Part of a small language model's weights: MLP 3072 squared ReLU.
Each number is 128 + 32 x the weight over its row's rms, rounded and kept within 0 to 255. Layers, rows and columns count from 0. Numbers have three digits each. The size before them is the row's rms in percent of the matrix's.

# layer 3 MLP down (transposed), 3072x768, rms 0.0705, rows 1425-1497, columns 576-671
033:144154136164093155197139193170136075152147120116114064149130071138082107103137132121126121101098212138101123118118123107174078126102082146152121151128103124098123129112207093162100133131126072099109139048125150152097135087138116108105131137124138147174209120148144173097158179164063138167
051:150135096095120147143168109072186118136168086098129136080048118070107111112125087109116175131180104161127114088139095137122065100104143106104116077208127128147094060111140126133139134109164118113118138137181155084107091176152079158162132109133118112122134124095152136101184123149105011102
092:151142176151098161150157161189167148172148082147149135091106150123118078131149138143165172118140080182103119137149101132126104134106151131126146114088226154175120163116106057060055147094116115173130136130146100154095180130175095170112177053102116088075123098125078140182170138149072152108
029:133111132186153145079131153112139121094055115109103139106116079153121112181066129172116151156107103163224125112121102141074125109144085136154083110143152098149159056134104159107120218099135096092126083138143110092089152124112093112129085139107109111125119089122150154241147153127124176083
017:155142105136132116122175122122124116156189087177155181124105071164118119098091140097043170072109091125138167131149098120071121051155127137119073141155128091115132183111130080118143108099130116070130139186120129087185131121121158127123064136138129111144129161131111098146035191145152166090
124:096101138117084124131107151156157084107150136175137082104076152079113139103109155133118107127131192183111113061098092157107132044118098170151146148189176113121122175092124095144107069128088160027094095119105159198113115082081152099188168141094097171148098101105169108134128116073177110106
113:124114155073130117124094068140131101120110167099126177132086144119134107084162136137100120163177122114148129083155096171180121135104149152137124155200161102080180136183149178115188148103133149124144188100158155138183128137158175055122129178132150093135041152123151149122100105101164113097
106:098118140122111120097188132109129196122142118085126052169066125129133104172140107157120108098124127106149092093149155138136118094127114149157114167164080140111153126123140153088148118111057139143210110117134108089125142144202162049112176150126146129153156165126157151085165149153080125144
101:124145157089124161162150194120125141131166119078123140133082079100113113110109146116124197091115131076124139098082085088132143114119130183155111115131137085085134109108114164149121170119080114123103153140115072082163096150134145159157127145091132143167103104169177140107137146144059110191
075:116160142123159163150121158108086117122103104185190117110137154173156172107117126174134124113113121121155143118123183159129169127137057154080109098155107092173192162090095065068166145119117066107100113090056116108113139069178131124131149169161142118170120131154194088112149139093139129151
103:166161205121154159142121197089094146111153114095070140146101110119080161168158122130147105093163071153161164076154159122131102074126094150178145115094206151121137116147158106130150136141101101135143152102130148124152123080077113110102178082152173116096147143163112155099126102105097120134
137:094153165098120103084143120170176157129124096143175146120116112085140094130126113102139108108184090130146090156132070128138119084134123108152117148050161126112098120110121150125125165134096048157158095159168094093180120094118120137145139110120101117111167089177099136163174181076126096105
105:082129098112085107141129113094119141094126148103126125089095150105085134104083123156047090087097102151116141115142144113163146143096044119150103119158116090164128167062170091125175059114138175109197127115097107141142116064152135148155130146095149103113086139154064114122136116158131131132
058:100135103108127171118145104012130123129120116171134059106133120182132110106071110145143129141084190159112140089158110106159080144104097137091091108153101113087163138140168144209178140121127135138110173109052140107093125154097151134094146130135103114187130168152141122129129139122157109161
130:145138124177126133149145159124141099103189145131088107161141188115092097136102162155198135158083079127153165118094083159142069132132123154123124187088099089152136115139115125157167120122119142132139130136078105119177097152177142160139153159128131052108159087127047053113150159133122119092
028:124142201177083173160146173072082099109210148138134122084091093146103084130139183095134104091114119148117115114108112096138128124162092106067078090103134079164155152116127120120108128098180098148163131169072136119143123172164115100166098153094113105186110099113120207092164127150129185150
061:123117106170106120154147087125162160108087158089198211122113123106114138147155095090070100144131101163112119116072038116094104153119108118125090133114120167148108112141078116151126126093114142162109149211131133164159110071140159194149072175117158103089118162130068149136119109126135141095
063:154118093123143117166109166102106135165125115104184139125100192100154134133158164105134154126154170133158108146103127154116060158146127093105143109089153118147149104101109151171159122136113174107114155024069112103119114101147171162115099116108143107084123113076095200170141152182167068113
126:095101128145151073175161124127145110117203121099143119164095135119102100085153213165164092145122126134125088127101198119150178133152104132144207178118152156069152128097132135142155047123114106155168189081125141132122164155137168104121135134145110148111154078121151147120151168109117082111
025:097118141127109097161169088172060099141090096120153150226120129134045134154125147137105101129143174103166150126085152100100124165108073129072145123152104121121185100101162096097093115182095113175136091146081169135098138123102169131166132178190118119133186196113144139137121151159177088159
072:117118096116128192130076159189174158155136152077161160096123032102173154161158093164105131152155131063171135146053151153138114176131079144130121162115069120140146128130185093105170113123077088082139107138055097102104120105127130123089102132117164100124133113140145089125111123140158090115
080:117150133147141051104130126115146104121082133102144166118094132120003168149136152018140163129130080099127083110115167099140071121139181098094152161179162136088138156062134081144104165122122096145120123168101146125092097114138136191117123147147109116102097116109151175127097113180149189087
081:148132093088193174140134132103103048156083120110133100132136130145173147169080122168139133124130117141156213138137203130139088115152145107169069143120154134136141153136132137144144072168127149178105146165163086161169145107114101129104095170127173122153104121093176095121097177095127084119
114:101180135128063097117138140150114121136169122164094165116105136070113124102154099164051150118141148151125139128111118145106152190112134100056107082139193124159093095149117113138147149106133083121085145112161136142080135158158114189157155078092174120155141167117090147191182114123139158184
097:166171157135242096140104161153086148132098116087161088179149130067162117122190122152086129087139112085140057147109112127107158105145100125150125095109097149148081105131076180109150126103114180206134136116112122125158096127103152154149155142088134125137109122112130148157137078125149088127
123:131163106104111119092117142099168119132150118166079112089133178152138086161098064137193131082119126109131095107092109118157064113141126142099193091125103147082028119159123163135187186118112137131162140129113152175181105109171098161109067119151174116123096129103164095081091221133177180076
085:136160137112133123075182126144157168148103060109100140090142146119129125105204071164180162096186181176141114124137139185099166097171110166142137091138092131114173079123128149049151108128146169095126111100155118097112207091152138134119156026193139134067105144154149149181164132176125089147
030:102127141140121102113055148149148149169115122149138167078168158123082106103134166090126100104147172111119150153115156107162143061089086153102146116100142102076139118191118128123105117128172167137126128083124164125143133134117120101118143107186101141144109108060099155119099153138091120132
117:139114076099165109128126150094073130113156144123135177141146104135213102109087123180106056124113097156128099118138139130143117089161118090099132079109088170119112128176109139150150148133149123157131111139143160160122072159084147194179140129135166092112098111124119145155131112156098072131
029:186068120133082120131099150108106141124154095174106135180137163020131115129105116108116215179135100115100174156114162115124124110097147175109138128153130112134136086095118097122096131136084084095123115146124098139148114063160097051103105119167118122108127125139119189102133158144187230098
138:103108104178097172155108126104138116089121102126088174175118126112093160092159108125150108141154114152095168122127127103116127159123144072096144127144185141131165152160118137168110163138104156142132083139127113120169050099127145119127133109125122121076134145131134112165136092108115130083
085:129126126098126190142125179099116115185140129082054051115151115168118135135106126152119116144117079163142119097140146142109125106162187128123091102128175144133142188147130148151067159146131136188135150177144084169138154171118124081068203099090117129128160111082116162150094117146139089093
139:166100114124073127186141128186143142180134114088163066087093138171060148087019087147125152168181113115105090131113121173151114092130114115081088119123147139114113120142181169096104183120108115157108067121171098098112133079137183147095163088175127094147174146127139086166143153134115137100
059:134106142112118156121181097157144158102162201198202119137133150149151151131136124162204096156086145121128050165119105178095113111114087118168123164128133165139147102184088101110083127108148082110174078174100131120138093091117203145129140127160121060112227156150118143122145124132112096157
127:140104143159154120059136087150107161100082140142154112098113120068157159158145130097174154120085131156151114141142104052154134108080100125203174100060073091112076118077098130157086113146112121108136143113124103112138061101109107158152130144103104092114090103133173094135123195166145150103
141:092132123126110146102149120107149110121128136103174132078108149169154084119114077177223119080170141200130138166140128123175168126114128112167179151138110144164086132131167113149178168142131078209161148139134177104148123156087113139152161095129106155145144070132097042095147141125218150108
133:158130140164103095087110196176124147098118075123135127204133181102113120123171149162179134111146071100141102124176138137148148153091109167128155161145163120136159121127143137136098146162093188097164142192105126115142073127147162154164127169134148191154140118178110139080079148078114125151
120:151117125085117137173069048133141088132130148118118138142148118114133148207083102122094078154086074142139152100120082187156115179139157198079093140099165246106155197157117143160099175160142160156105113168155150111173114138133116102104128102123130059164141216123102106104136102119092080086
024:091164132124148164107147125134182091113083177095146085130111110093123118188139165141097120149157129054122121128116108071107165178151109137155114138180142166125082071141130135134120125133121164165112147142122086102142127178104111107092050155130145112125197183097118204124096098131108098146
130:131136151195103102147206143155069134148129131098142079174120126116065160108093179153082080138136080135170098106085136090168152148142142114117177125132106132071120094120080130163136111106132107157102133140120133174095111106116076137187168145052120148198136070124164088129137123126170137194
090:080139111102166091116171145116105137155156104122096134161166125191108107130123129146207133119115167066118154127135063199132139133153108087179091081140145194078156094131131183121119163162151112135112104120086154145141138168125143148108141170151125079142143145120169145129155171102106080151
008:120108101155087117129111105189171141098164136116072142124141122095068083167109081098122144104144167158147116134133183097111121150077097137160076114161118105161143150152095027120137155195147120176164082198145095148189073107145154100193182065172147157152126141137133161142152123127130114166
100:097166138193083075105073100088159081092080150087139139120164104066107092111115104153118089151101118194088156080180189176167154131168141129151079070093057158182164129102131082135082142101126196150085139119121158136162136164057112111079137172102182173148135113179090136145106166167133105084
051:151111135108099177141083134077164144186151113078055153182136136187095129138091062154117169125195077205128071124116144139153162093149103127159181183112122188129012124112109092111095196084093099118126164135114099145116117072112162147166165122096145130092132131142157115148134158139121130145
121:084136112142051136096142133152112121129143104159125181088126171101145129065150135149180099098186164152084120098114159115159148152142093130095108122180105175130132136063181146096158161127145159131151131112190091063063165081171135096154138144108152148117094157142152141145149110111152079114
090:107128148120141147128142141140076134093151071103106092183136100105129174105089132181212097191116124174184142137142144121150145137107100091086095152131135125117025130098166086154116160137148190106121089130115109176080140121076069108097144101136068131156107131121119135078117053105078171113
072:090131126205137070130096134110063083099136156131095119107147169100095158093161124100156100137184046140162137119104093097098122125142155145085088148220099117078098109092124127091112152179104150144115154141172139131121162126172151241114160092107084127059108110115115121138074102144185144108
102:105109166104126168141104131149135155100093238137095177179141168067181155132152083095098100187168120123151079173160108078129125145114095121103146145125170121158099213128153105075080142102130125075152116140132122129107121065210121171167132093154160146146141153155109167134167117158156120144
113:121136129092212081154134147113093129131147092113096153124103123128138133173112096118066118112168171155092134153098138131143110093086158167088118154183174113130122117088092148120151173134140171118169086140130119121127169108118072128044112100141197101127117180121116160127113131111115144107
029:123128150063154145059173122093129097147119176100095072164083124198098145159106067113111121171165077066149031143098164118117108124127157181117143131098104142130148089154125137131144101093071131099103126112123156133139180131135104131195134164124149147155108112151167139174146167107142108096
142:068130126104103165129102138129146076099107129164138115165140094171069110126149097168109082102149114103175146118103141147133125132136186136128110137159123123121104128137155210128111105094102097114121115147152128111101136122172126111108145177134119176118084144116118167101120149050037104116
144:128070095133166121182146097098125190157121084160094110082114086101138120154113128069183128118142133126139117176129113112129141042078085095103145136050182214110151085185127148109122206131117158144093131130148127182124098087115156096132121065110113144057099088133095108175083102110081113128
095:139150107162164112111077165146054163058113139053145116174095132054182079121111105117102129138128147122106131163141093134152165126133096155093170143165170139124067115177087176088115108128114103179057117078149120127166091093119217158156162160114116146156070084103158120123116132087087144104
106:114101100065096098086157111087086111144122134134148160120103103168093070139141114138136070177158183143109126123147130138125100180163220125111197130115132122157166164178119190157107135147164145129107160097124125122123117085128131124125180171138097137165175111166151144096139115138125186138
102:198117108093102096139123124103149140125133081139147099202196169079086207148137168097123080119127109135121133093126161118179099180129123119110144117135163081212113141118110098179124115139111062084155144122155153096121125102102175117091179119062159178097055171110126130201126116098145069127
027:096173158117184105132130176138136134141124037050102109109136159175058136137130169138094117149192133110167185134172106121136158146130157145134117112109110114090107085108146137131093147158130158100138139197089083121071061158130119159106139074127119147099104170111139155143129158202132066155
124:147192153072055111112122150175118120145161173116132104117124123124135116099147126169079071129115134154076106132091141114176139130114111140103099129131173099113150158069103141144113091146122093103079062056077131145139162132120145076141085180096128162122145134141124142133069081129140195126
072:140156151112092134157152110142114074119161084153105096114098140045116134098132089186122180121117164130152136159102154137134122144083105138086122133104098148122109063134167138134103172154129097121087171203152143113103158132201122108149081151183108104108175139103172163107140108116105150114
057:135117106086154147122126172131119086168123139142185159177135103096103161121176151162158117175148104094097167157124164140112167144136137170136174123131161147064082094126070160080108122185115086140193093176138105124120103115121114128186160158155094130127056180120083127077122108140140166106
142:121175102090108113105115102102165137106114105094140134090132134121129208132169130184134089134067143115138062132121138140117122123116152093095110128086110162117124074172122110132128089154092206139129095169183118143092181154112162142130162146126151093092163110162155130103142140157145151149
082:132150109163173140130106129134118086101116094152086145158165174099105120140172166114172165157140164172143163155054142081116141120095113130143122125163107143165106101126097131097152175098064099194138139101138131095151116120131199091096114139178109191125130120125124153112103121159149176133
154:197108101170113173165145105091124129114117099144194111087075052093123096156101100116163115140160141141106081102074122140177139054164109129130131119115134101091108161064150135136068156111146145082164089187163084165164125076181046066110178165129180127164074107144180105109094131070140161096
115:088130151113127141124168127153110014191138139129135147118164119062160116140147169103142063105138170138181126120087118123124119098156066145141095114102119118118123117111169164087110125155086079144174164135179196126109089111129091106107144139073084125145149090094144135120134146068141168175
076:093122117123187151134106093144144155143120111103174120179147125162139106132126181176078133129158085185202145216134112175177160188185119112153182149089130100093189188120128110088118140054169121110128073089113173098148119103117146119158109150138158121119203125095179145108145112124062148101
093:174128133119082151146129110166098131144142180129113139135131151094029107212117142116125130094123123115140078176157132167187087142148192126155116112116148132150121160113118136092086088118103077134149104123048094147102102170155137136125158125086096110185120166121135069127111173107104178168
068:099166125133092134124127018094130147127125095113104179115129105085132126119158122159108119120123149090116174129126118138182112093108141093120106132095143088198043136075146135105165152116154136156114125116194072147189123128148089148173158140095085164127117167155125074070131104104131143091
153:119170074148164067123159140154128106128143162156123138091143091133129073127112129140165151161156130110069105098088132172151155188160145073132128152125165147124089121130137146120181157109138118101090104106105149119109146133159109082141111161133047140124103110153160099147115123165136097154
118:102145088128133122088086139132100143166133173092138108124124095145134140135114109129128140119132109179099172081108107108133168083107138119131139134098054135171166153116089166130117154088092162117103132114126128136176126139149146121098089141146091115101142102148174124125101116141122159106
088:097174085098139102159119158114097184163151132164144157143077134146151128125197120104133151057111174097130140176135137115160093133089147145142113175115145116099187118101151147168103130121101106126108080144119095143151116131172090093152083079109068113202171123126107124076175161130075151157
100:150090115147113160155080180103134094213159141093110120110116077075138133199124061109130181156131180064099100160115116181180153103114174041126149098148122145130095135112078119132095110158091144158062119076214123145159075126141116107158129154125220139097127126135144101125160115130143175147
023:118149090171127102174170137091160121077081150082111164149160119079108071165144157140115147157166142144132166167140153086124194087130159194145135112113134155160158138107078103087145133132062141145120116142161107139165094142135157090098182129094160093147142119130102149167121092158214105093
114:139061111132132106164170075087142137159124178132142129110118137151148124148221153081107099122086110149142153185077114091094087141097095136135156162124155099145116103121104139120119123110124163184073131232151126095135107064134173108137149129123125110096121066132088088094144169110158145134
054:109143116157092153149076134140148180148114087084109154153158119126124125160107139146121094158152179146160123114092094186124111093138148123115101112150070116150126144170140146162133171109077110161146131120155091170184132087128230162136076110115144158116186120118152147105145145106090134128
# layer 3 MLP up, 3072x768, rms 0.143, rows 1426-1497, columns 576-671
057:073127166144160138104086142104124186190065093078121105131107110135094097119143149094107112158102116074124113149137154055107138164153129085141114110128101150116174132145116185124140126085101118146166096090097149089131110128074170176146132102184137128092128103131134163153137120109075184147
099:146142131123113134180148127158130059116130112099162151115156148200085188095110152135116112118091068151128128133073141136076110159095146170136083082108117169106131146131117157173084192115106110107123043112111106171168042122127144108144096130168154152124127064082146077069117143108112107126
031:153155159091170122137184101170090131130150101088055098157194128110099159118116168077161166093122196176151139118085168078136148139112108163120166084109092111075107109144117136146097115098067143083116126146132115175113173167121114190164093135055108149109099139143148127137182154178115150180
020:088155156118089130116099073083097111179126166131069168087090105148084093112164110151134022201131142139120082131107118119145133169091149151182240188122149113111108100133146134125127152134121142131096166182089117092073079129139063163096167147109179091084125136145151168185138143133133128129
112:122101181127092123135111173052093087155170185105181135139105119112051141137138090107105140181143124166117144116155201095155166071156137176149105121146088087106105130128131092132147139135137098105114105178102078169099179100138119140191099112111134166053125139102171064132104111158124080099
111:065090223142095126154137097119111143132170126195105182116143098113088142116126146093092107117117188143104150151187076117140128127064136126134135180206176163135120133144170174137177117148096181146057145138105116150090103151111103139143124218101151082159128106120089168152156132121121150081
101:118077132154120123133157195092120145190147097178144144118128158109101156132131177101136078124099140107109133168144118072133092179171164100111126189102105175167189145176119107173117118145144138147114152149179120146134104118142141129181180179155121144111083136156152116118122149133125137140
105:105115104150117106138124092163153069152156158173124136121099141161070110055172082117095124131104059134172209153116115193118127115100143114179123161145100095084106115158125107089127121156160158154104037150132162112081185077121147127138111113146109171096159135095113081149089085128140123105
081:099137129143086128164155152119159103083123112134114110129121143140135121121145189144137140084150127126103133114163188146115135096126096164170207114165113107123154099095148156134056162090132155116149117127129066079121130101113130115108116116143093073085100139133134133155136099106113119131
106:128141088122101098125119097128090122196115114158135125155204063160128118130093051103102147091161104152158131124081105155158148115123123089164085079172107084110129164176156141141079094131174100148138098154096115099137121065147143127101140092145140118116127137146108121100136151123160080170
122:091119096196099209121059202154124125119121065102115131135079150173133135169133182148136124073148166155181126118107100126128128092187132098117130125100136066148190105133139138097178088149064166165071172121149099110104132074108111123109104097168065164148131156057134131142064131144146164141
116:159103118140178140138105148156130143147131114113168092150168135165166093156126105127127109114126154110125137053110108111148169141117099088063120137132096118075142091134081129161083122145144068098140158146161189142124113080105124172179127166087182126156158162103127097121111097179108153140
059:153116120086136116117129077085164124115153106171144046159180070118134127102183115106141103110131215113144113111123100105070114120157112125106159107091109124155136104074080099129086110080073135175179176146143168149115174112107168171158111116171214116152080183142121107136187054117131097155
128:145084184139090168147110219116101137126074157146110097115105083141088119184186144144117211095111122117109077119124150129133073140158112174089137160128129113142171142209089091145142099167064112077116132166117151130113102143135140200139128100124129105151208108127110159120124116113108136116
030:141085108094085135148134063130125108157106174163147163097127066106152189142134092161159129122100146158158135095170170181116124134106154116131116101126116077107109115099111107057102121113075199157119136150179150178119135111129134141188150181142158180045110153184131123131110078096154076121
063:099093142145141109105138176116100115142187119120078170122111120092059121123142164141160139103158130176170121098123127125115109142136125164153082134126144174182132119122114134129167127139123132127162113084117122077123115098084128117137173097078189125133110092155152095059153136124152120172
067:093099111055109136177119119096142153117133149176080126125113127107085178141091151146102155129139156126152163100105113138072100040137139119132136137092118115139097113119101109122111132129096093130116148107180126080131102164119089166127175093139156146112091108111123078151124136060114183068
122:124077140166151142128097067154077135133159102119066083130098142072087168139207137109151111119162158106078124116117188169122155166118121093148179143130156092130082116115151029248171088169113126101085151081017090131106108134155114141171115166150136127095156090132173164162125166114122159106
029:161100125086167076110125128126094102120072131104117143089104134153127100180158059172179164084104190094101143206095205130086100073157111165119088141113158113130176098158175121112124183128115114128186111189130199203155095156171111152142115153120156163118115159129127075155168128175132166170
073:068131115143144095117136131104171128155124185035165059119198119118037155102080125160098113182128190137089091107117119176111155110105140132084134114131085141181170132152098087131145193196130166069123140113088138125120182123118142111097146118149109150138106117078092141158142112151146075207
082:114109158086145105165180130131120130165108136154069072054082172097106109126164047138148158112149157190098156126078095130162062131115153134148082139096183176116159123055112134086137186115158090116126166128155131102105082087104098131122151159098175064112074093138168168177149172080174083152
083:132108103127123096174063121118095108056159156151126159189133154204123118107117118115067066151127123120093117143150150159142138174143120121105126094141133015082144101130102165017105127133058122146097110088146123091136092177088163120128082145061108140095161105157124141116150080152107135124
109:103063098079134125179065177154105148101149149141076093116123142151139153150105049141095031106114169152113082122100091080131114098089167083162129129186114108158122098099103100080140134137136153111122171213063081070095124115132150151078141133164168140163120124160127120112128119121087130116
101:158130160109155128117126089128130135102138100116148108119080139117089162185152092045123144136129114147063097137129129096143107169069109121147103176084062120093084136159148161071111155075141118157129090140117144118109104130143097133124146102119125177143125141083108115171143120144122155107
119:207158162130122087075091110070137170166115145134123122129116130105104122116072082127121137116059087108138116154151152098162114146103129144083118084177088111122132080121173132104087138160089103093094148099109117158104133141043150140114198134146141143156099198101171137115090097081165114127
096:085061076139104071066192165137107134072087066175108118084113165115102133114144126143098106168148132142170151130134113079147067149157109148114077178106156124076123126051145121156140202146106144099111146055120168096141157062113070094109112099132184168169126150111145160158106139108117136133
031:185139090130071167113106122106156132082096098095124137155113155145178124111148086136172127072148155078114125117115140144097118130148155095162166105135145215152122105084186128128125092066050119133144156122150132154140135133118138135217154135104153120068134088123058145164103128107106177102
113:144144125197092113183086119139136132173157113124110112167115121145116163153107158126122108119133101166109147167181092112156122122127140165145139147140134142162115105099140142128109134120106113077127125155182073113133227169071109139111101104095171157130143156089097186145096128093163172118
032:181120111158124148173127126129086143105083152179138129153189128086136120164179073099171107141171104127174135082076175183078068085126147161109111115098141107117179112171072156080120143111123150163157104116164171181095139126141097156137078168116122097111150149178067126187141071120117124099
129:121107115125165137147118089120151118148187137113078131117142105144148126130117096159109097104083165106106131079135097174161094168142104093207143140155130145181136125109134090143114070161091123110141095126124147145136140107153107140108133132112120072115121039116149162067177103133162067078
084:132026135128142148163124102150148164129119078150164184170078088153135106126161144100121096136149130099120116141125105143152119136149089109150108135151168163158121106122117134134135145103173025136123054087139121060144057110179153133148088136135119127176037131197111118194150110125184201155
138:177110103106171146183091131154115123189136204092108191208142142113082147090092132110121115120164136162110065103135124164137066096134174177121111102172079096198079112143115130093180192163150127177109122152148092127115125105075097124128123107153154113085126076104203129164099162172111139127
057:129120137131086094133124144119148085105210101094186133103152115125167113108135123079007166146119119152104106144148137111150070225123115103182117102095119141087107198174098128104103162163175115126125123126107112125154024133180127077150158114106064220119151149122126117156060106177112173129
123:164121143152147154117116166126109094007172182098119140170122143185165097169112142127101116107138132150112104143148149200160131086069165160090142111104161169163177100156108069127129115132183163100183153084097108152130094148137119156142181058044160161114128126161145099127121104070131111133
133:075147151100086161083148072148150115125126163122162121153135145111120206092120131132124169139155141172113118110122185144073116167118179109131125114118131160205115124124110151119136187087123158103182104099160094176127139112155124114204100150057158162148128161165100122147180158161158125089
137:100156177119111149092079127134188151123155130098098157150168144149126087081142136118106151109134118111129115135125127109099042088132120126160116102101145113090110121182108124098130162138143147131129111100082180144171117091139160144097104143122160139191200151138117106101168143176123187104
112:157146135197085123105126161158137164112172137150144160161037135141109113130150099125140157119161083092128156103116155118169153145107131078131122071114123111156097141117055125102092157098131072098125132075171146133155120116106112123137075121118063087078140130109131162158134131120108051098
025:128112113131179155164098120124128163156099104171123067135129143033110094132122097130143143145177043130162127152164128182087142204124151079102141148107134093140119179135114098091111141115131155099133109155128138124099135124127119123162113093105157143145093152159162069108175144185156068152
115:122145184064118107147094157086100097114161115143078168171123118176088185105143172092121084188142058189156127148106069119163128129141166153130125164126112086132202180150143182136133154167151143107120147147139135170113068136114110177134161066198137149147154103086129100152135189183170159142
086:101074121111081111103098101118156097173090133121184091107106119114143121135109166129104107133147112144114200146151110189147127107087203138115159112180094147142126120125117164126104112093090118121103151146122134136135156156083115138141077120092156104104167085136098147095140160164163124099
012:169146149132129123133121127080118033143152165101107186121087134098139147136163112118079087124147143205084179161098151129099186098135226101182169143075146154153134145066101143136113126114118157157145195128122068118157218135143112136128101131080145146117138168119119101110180122169102147107
094:173086107137155152101132122096169120134154132124116133133156131116099113129117167132152111089137109125114171078083131160115168101160105133158128164209121070119127108176120149089161094092193159144125114104150134091179173162128115147114144114130152080093101129147115092109171129159128125149
053:067105132109096152113137162111137150137141106154174112191168117102130136106105152174128107076115127096082141106089152165141124121111164144127125115142109116098051129135108049094052160146119164131103130150154156063114146137167163160132133157143154203136101093118112092120141039101118121132
112:135109137167114134155158141139190111171148123159133163149122115099143122127167132066123130110087110147169130155157129126172169126127087113111155155101131147132184098158113075150210083081083141127108116118182142219156116175065162168098080097151139133122123096127141165171129145149106165139
093:116121146155143182167094034099123186118153102100101183134118058146161135134064120107114123063132069107083168124131072178147133235133141159147133115184079146129129124107209120134112113098074142130163127108120154100096128095093102100106088120160100163145167029108181123137086110173138097175
083:104099158106131107135145080092136145167121124085080191110102093129124111129120063108131156118141134180084153127139164121184095147098131155143066192111126157127120198091148095090134098098137072110096075120139182147153115138145112081118138163118126119141082202153168166097116086074173087131
104:135192123141120135145171100115054129122121128184102097137136119150128201182185105125123097168101139145119141113064198199087106141171105107180150163065188123111144134122130120113124093113155097176143188133136153119109125138129158100075022154129064093121199164115125139173112177160102062177
113:096189189155105163160124212171114117126039177145111132189089104142134167098123164149123149142149082094104089069125143123128184144104136098114114117147107120181156156166162109090139142111100118109053095135135114125129157119134141145126173092124160151122134068128153136162144124150102125127
029:142119134135133089201163133152112144079104130122130160123086166094143174084108099135107166078076098146094125145225106152102125119108078140123083140171136121109095140078147153136100126078116086163147100089063089150102142134129110123058192117089172121085136109083108148103197115098104116121
131:113139157137125106172153161113124128177140172085080076106063183212143130105149114178120160164169120178148142136106134127108165076098135195101083109125119145110121181089124126116111081130109114129119081106143132105131149082086124115085162083128129116142145146124139128120161079100097080187
130:144112135134107124093097121122064178167144182120106097149136127179104150117175170120125113167091091155081069131052098158162200145136150142165104094204165181187127167153125114141154142122153099144122183184125102123084176143143143108130215151167194144140117143131106130127125132087145053096
098:138102197111134096170075151135132139116173049187143056138138167140090117087118095132161121151091160116105127095118134131125135173160123092111174095120130140143135144089111101138131052134173138098151116128084171100037156151177125125137117122140103127178101134147125146162142174122082148182
101:098176108113088102085092137081178144110200151129131134116163206114112102140179064140097061132158103125106083109105127143149118095083123147164135152133108127072104117143127120142094150155105112125099125152091166136148133109050084080130057056150103066134081140098155111169089053113058111141
107:161192121140124115100180152155092170029145105082082084140089127078089151111117146125106091099148100172157148110110140136087134101113113144153082070091136134099069147118142108101118131150143133147073149133072111120140169130163127086171117109109112133127141141120112129145143134111158140188
028:112128147102139099143185127122122115109160177108186130098161153093140229115140122159166138127057072104043117098111137124168162113134130131127124111131144114150103143153197154144140128122167094093106143136130164059108142108161074142101111149170173147085144107141152128153133099090044101121
122:061165137114118102161140133151102080125157000146116137167161152143213097082177111088154137154125136118146194117118098127166147080135112127079142044202123083129096141148103131148152134125114172090116106147101121120077153126119130042147100179093116142103105134124106111144145105032148095132
083:153138194122166153105114115105171201104182166101096156094090117118117117197151137089167103168121091100103046140171138101129138167205142089158068041103108102129108149060136083187199151137157119125145131109171156156119161086103147126155096122201186113136106113171113065149159132098130101137
066:172161145178121136137129162047078092113128126179142135161113168098116134144110162115121120149155147141160152092149116124187177160162122189105144145099085187086131095107105127087149106163101124145210114156084153062102100131124077146157110087141088141180087134136146178145152106168133193122
122:145200108214088131191120128151089113137163128141119138144081077151104052129082114108152155131152090144097116163140084150166169123141173182102078086141136128148114157158136174150148132132129113139067174096088161107138047140145128130128174120175091113131122145170086138157112133134113102135
089:131133155109138128170160107120125146121131138082139139126138148217165142123130129104140147120146108190177102126119059092215073103109050179107148106119107116034115138082135166068084123125139115144093056088104165116171049110138168126128147120121110131133075058105137146114098094101094094085
157:071134151141100145108113088126130088174157091093134208153051117170148127159084154126103155108127089077115120062125133168081138094131120093104105093049107059045117122104124139093160139116135148086099138156107112164107075086116112151155140124116159070125107127112156111131154158174119132113
119:109128115106097110119239141165109159124108105145091194098112148146159116099190107146101160111128142163167126133144125128098165134105131165127116144126112144140091189165085118146136131167146140139130153161104094104106102136094178104126128187117166109156126131158110155089170119136091082145
074:091156078112134138183082151136169137123133148111101147095063153046145104127094111102131146110112112171165137137043118158143153131150122140074125174123104127173162121142182092127109117151153119169107166157168082092148097109124173064112087114122109115129150148105111117069151142144132143109
094:110112138111113115112115114129117236180130118103102152104080131128112190106120155121127120153052121076152139196117140128113062100157082105123152127145147114159164166107103143124072111046104149152144140159126170077140136130100123148117187123109092152160158098117081103097111152079151085147
076:156085137122084148170126197134115150120089165163133134171150204087114068162104081126147107104126124125109115109133143138131126118144107134107120131117138125192128145119116132189101141108100128050092088058119145136156124118141168163066126084167173140117091157163139122114130134094110108157
137:124178149155117123148118135143112079123134144108107138151119124121117057135137121132112070139164203043068087060120131126149145137159080124152104151162156138155170127148129133117108162149119055093094137101097107132122126120095176161145083138157100128119156108117133077181139152135201167174
117:099126156048135137112134131117066133119146102129095085122112102138133126121147150133139070135157049084087113178164123099050145140158109079122120137136124104140089164125070134119141182148159098125088118131116080148114111100181149082146088058139084187124130110145125087126150079144205211148
086:175170095115115126147118145113119164121180166133104114098075114064138180136116164171172056161125117048118111165167090123142101160077156152118140082164136089124164125176086167126166149171126128186120125147152097086071132127097156152110072199122118107159143135128124151161124114120062100102
097:083088113101140109074166141112169174121200116145181142153188091115093180176106113065152099169128131127110139180160132088133087192152128102092158104193180173146184141085082112150095117150140125129114074158154148095154102119119129108143158113112159127088185111082174116184096108168080184119
023:143122195118096101127190117116110151119152155175108101171182094191106065094147174183115163132115111120105122191140133109099131134101097144150163156061121079132189101098044124095160109170071121087112125113109105107115107144090158152100162045184102163148104081119117065129126119157126089107
118:151176162166113131153068114112129111102116146139131090141147131171085104178160136130104113096089121098140084074133065087174085107140155113122088153154142148146168123166136121199099113064106127146172088121095156111128114123144187118107147167134122100091092115148086136124146099146147116102
059:109158101126123083157210153115139110207129108130130152103138087100167111103097145127122145122130139133070130087088090109067186064167143105144104077140148129141142151169115124136108142141127166096108177076131176125141119218184114118116087128115103121162150155131255100107119136110091134060